Weights of a small transformer language model.
Architecture: tied embeddings, attention and MLP in parallel.
Training: a variant of SOAP for these matrices, 410M tokens.
Each number is 50 + 10 x the weight over its row's rms, rounded and kept within 0 to 99. Layers, rows and columns count from 0. The size before them is the row's rms in percent of the matrix's.

# up: layer 4 MLP up, 1280x320, rms 0.0509, rows 830-840, columns 0-63
# down: layer 4 MLP down (transposed), 1280x320, rms 0.051, rows 830-839, columns 0-63
up830 106:48 39 55 60 46 56 50 45 49 42 46 65 59 44 42 45 70 52 46 52 33 54 49 36 60 45 60 36 50 58 37 64 46 46 41 51 53 53 62 56 55 47 49 59 46 61 55 46 47 52 63 41 64 44 46 68 44 50 56 40 62 41 67 43
down830 099:79 58 54 70 51 49 45 49 53 49 67 29 37 48 51 58 41 51 54 54 57 50 61 55 47 46 62 31 62 46 53 44 39 46 34 48 55 46 45 45 46 47 64 50 33 38 64 57 56 67 40 31 29 54 36 57 32 53 46 65 53 52 33 49
up831 098:48 67 61 50 59 54 57 51 43 56 44 43 37 58 55 64 36 31 40 38 54 68 59 46 42 42 38 40 34 55 48 47 50 37 39 51 42 49 39 48 67 74 58 53 51 61 53 47 67 67 58 57 54 47 35 53 61 40 53 62 49 47 54 74
down831 106:51 42 66 37 51 51 31 53 46 52 54 54 64 58 43 57 63 57 52 38 56 54 37 43 56 63 44 53 41 39 51 48 54 56 42 52 37 57 41 55 53 46 44 50 80 45 40 32 47 51 54 46 52 49 44 55 61 50 51 52 43 54 70 48
up832 094:45 58 51 56 41 62 49 56 50 55 60 45 47 43 57 54 49 59 33 39 58 53 52 58 61 39 44 36 46 52 49 47 44 50 60 55 56 52 34 52 35 44 74 45 51 59 46 63 70 34 52 43 60 44 51 58 51 47 43 60 52 52 57 58
down832 096:57 53 48 47 65 61 39 47 58 48 47 45 43 62 42 31 60 66 66 44 46 64 57 46 58 69 41 37 69 63 58 40 32 55 39 66 41 27 63 50 41 42 53 44 62 32 32 46 69 46 53 55 46 41 37 59 51 43 52 53 57 59 47 38
up833 100:48 52 54 39 35 59 55 60 66 55 34 54 75 52 62 35 59 49 54 64 52 47 68 64 43 38 54 59 31 55 56 44 46 34 55 46 36 61 41 66 59 67 58 52 63 47 44 45 45 42 59 40 58 47 54 54 52 54 43 38 67 38 29 42
down833 107:53 62 53 50 41 47 28 57 50 60 62 46 50 47 43 42 61 48 63 42 46 51 30 43 63 48 48 60 53 58 53 41 48 75 63 56 40 67 40 53 55 53 37 42 47 41 49 43 60 40 46 42 42 46 34 53 35 40 43 50 63 45 66 66
up834 105:68 61 58 36 52 59 43 53 48 38 53 32 50 72 50 42 76 34 52 53 63 34 55 33 55 58 51 43 54 54 56 54 46 53 60 61 59 44 62 65 41 52 40 36 37 62 58 44 47 48 52 57 61 42 38 47 57 56 54 46 57 44 57 52
down834 094:32 64 42 64 52 46 54 48 44 63 44 47 51 45 47 52 42 61 47 43 48 59 47 58 53 48 62 58 50 53 53 39 53 49 48 28 37 56 38 37 58 46 59 65 62 46 18 61 50 55 41 56 47 53 50 51 45 40 36 51 49 55 33 42
up835 096:51 60 61 44 68 55 50 38 39 35 61 45 59 40 61 36 60 58 56 53 49 63 43 45 57 54 43 67 55 54 62 36 60 25 58 49 43 48 74 56 58 54 48 83 53 39 42 52 37 42 51 47 41 38 59 47 60 31 43 39 50 52 52 52
down835 103:55 48 34 43 57 70 38 59 27 52 43 44 55 53 62 54 41 54 49 51 59 65 59 49 42 53 26 40 64 41 45 54 43 52 52 56 49 61 45 56 47 67 33 39 47 54 47 59 63 57 52 67 48 43 34 41 48 48 72 31 55 42 52 26
up836 098:35 39 27 39 39 45 64 49 62 60 57 58 45 48 41 50 46 56 57 60 47 64 48 45 53 56 65 43 38 55 38 54 60 45 30 55 51 35 52 63 43 63 45 57 33 60 38 49 46 53 52 43 32 57 49 52 41 43 54 46 41 50 46 37
down836 109:52 63 47 45 54 54 63 33 63 47 39 50 58 54 23 56 49 42 53 52 42 60 56 49 62 45 57 58 33 53 47 43 51 44 48 46 28 49 41 61 44 42 52 47 24 42 64 55 39 66 54 51 57 35 47 42 61 46 48 43 66 49 50 42
up837 093:56 51 30 44 51 57 56 51 58 53 48 44 59 35 44 38 56 46 47 66 46 63 59 47 56 45 51 68 48 62 66 56 56 55 55 50 46 37 36 57 35 55 53 72 78 51 39 37 48 61 45 52 51 58 51 47 60 60 44 51 42 31 38 27
down837 097:28 48 64 38 47 44 51 58 33 34 41 50 62 46 54 49 64 48 41 52 39 57 54 55 59 60 64 35 48 47 51 35 36 41 47 34 51 60 76 42 49 74 43 44 49 45 33 43 40 56 40 53 59 48 41 58 51 60 43 45 61 49 49 66
up838 099:46 44 37 57 46 57 42 57 36 51 54 54 46 58 56 61 51 47 37 56 62 74 63 46 35 59 37 33 50 64 61 55 34 77 54 48 50 49 54 27 57 37 60 58 31 46 51 49 48 50 45 56 44 55 40 49 39 45 59 43 54 60 47 58
down838 113:66 54 43 58 63 47 37 44 60 52 41 39 54 38 45 63 54 54 50 48 50 58 64 38 52 37 57 48 67 47 62 48 39 46 59 53 47 52 47 61 60 61 50 46 44 36 48 53 53 67 53 58 56 61 60 43 52 40 47 49 51 53 40 55
up839 102:62 59 63 42 37 45 61 25 64 45 54 56 51 52 53 60 50 55 77 38 47 60 62 40 76 30 46 52 55 50 48 51 51 46 37 34 46 29 53 42 60 46 64 51 44 50 55 59 50 58 63 42 45 63 42 62 45 59 51 37 44 57 50 35
down839 101:58 42 62 56 47 44 41 61 35 52 62 59 52 21 45 61 57 55 24 49 52 30 43 51 50 53 62 51 54 51 53 51 68 50 55 41 52 57 49 51 47 51 62 44 53 39 46 45 49 32 58 61 74 47 49 40 60 52 41 39 52 52 73 46
up840 095:52 50 43 47 43 49 58 40 43 59 52 56 59 48 52 49 64 60 62 43 45 47 53 64 44 42 67 57 47 45 56 58 45 41 39 40 42 51 39 42 47 60 53 50 46 49 54 49 52 56 43 55 66 46 49 37 47 41 36 35 46 51 48 49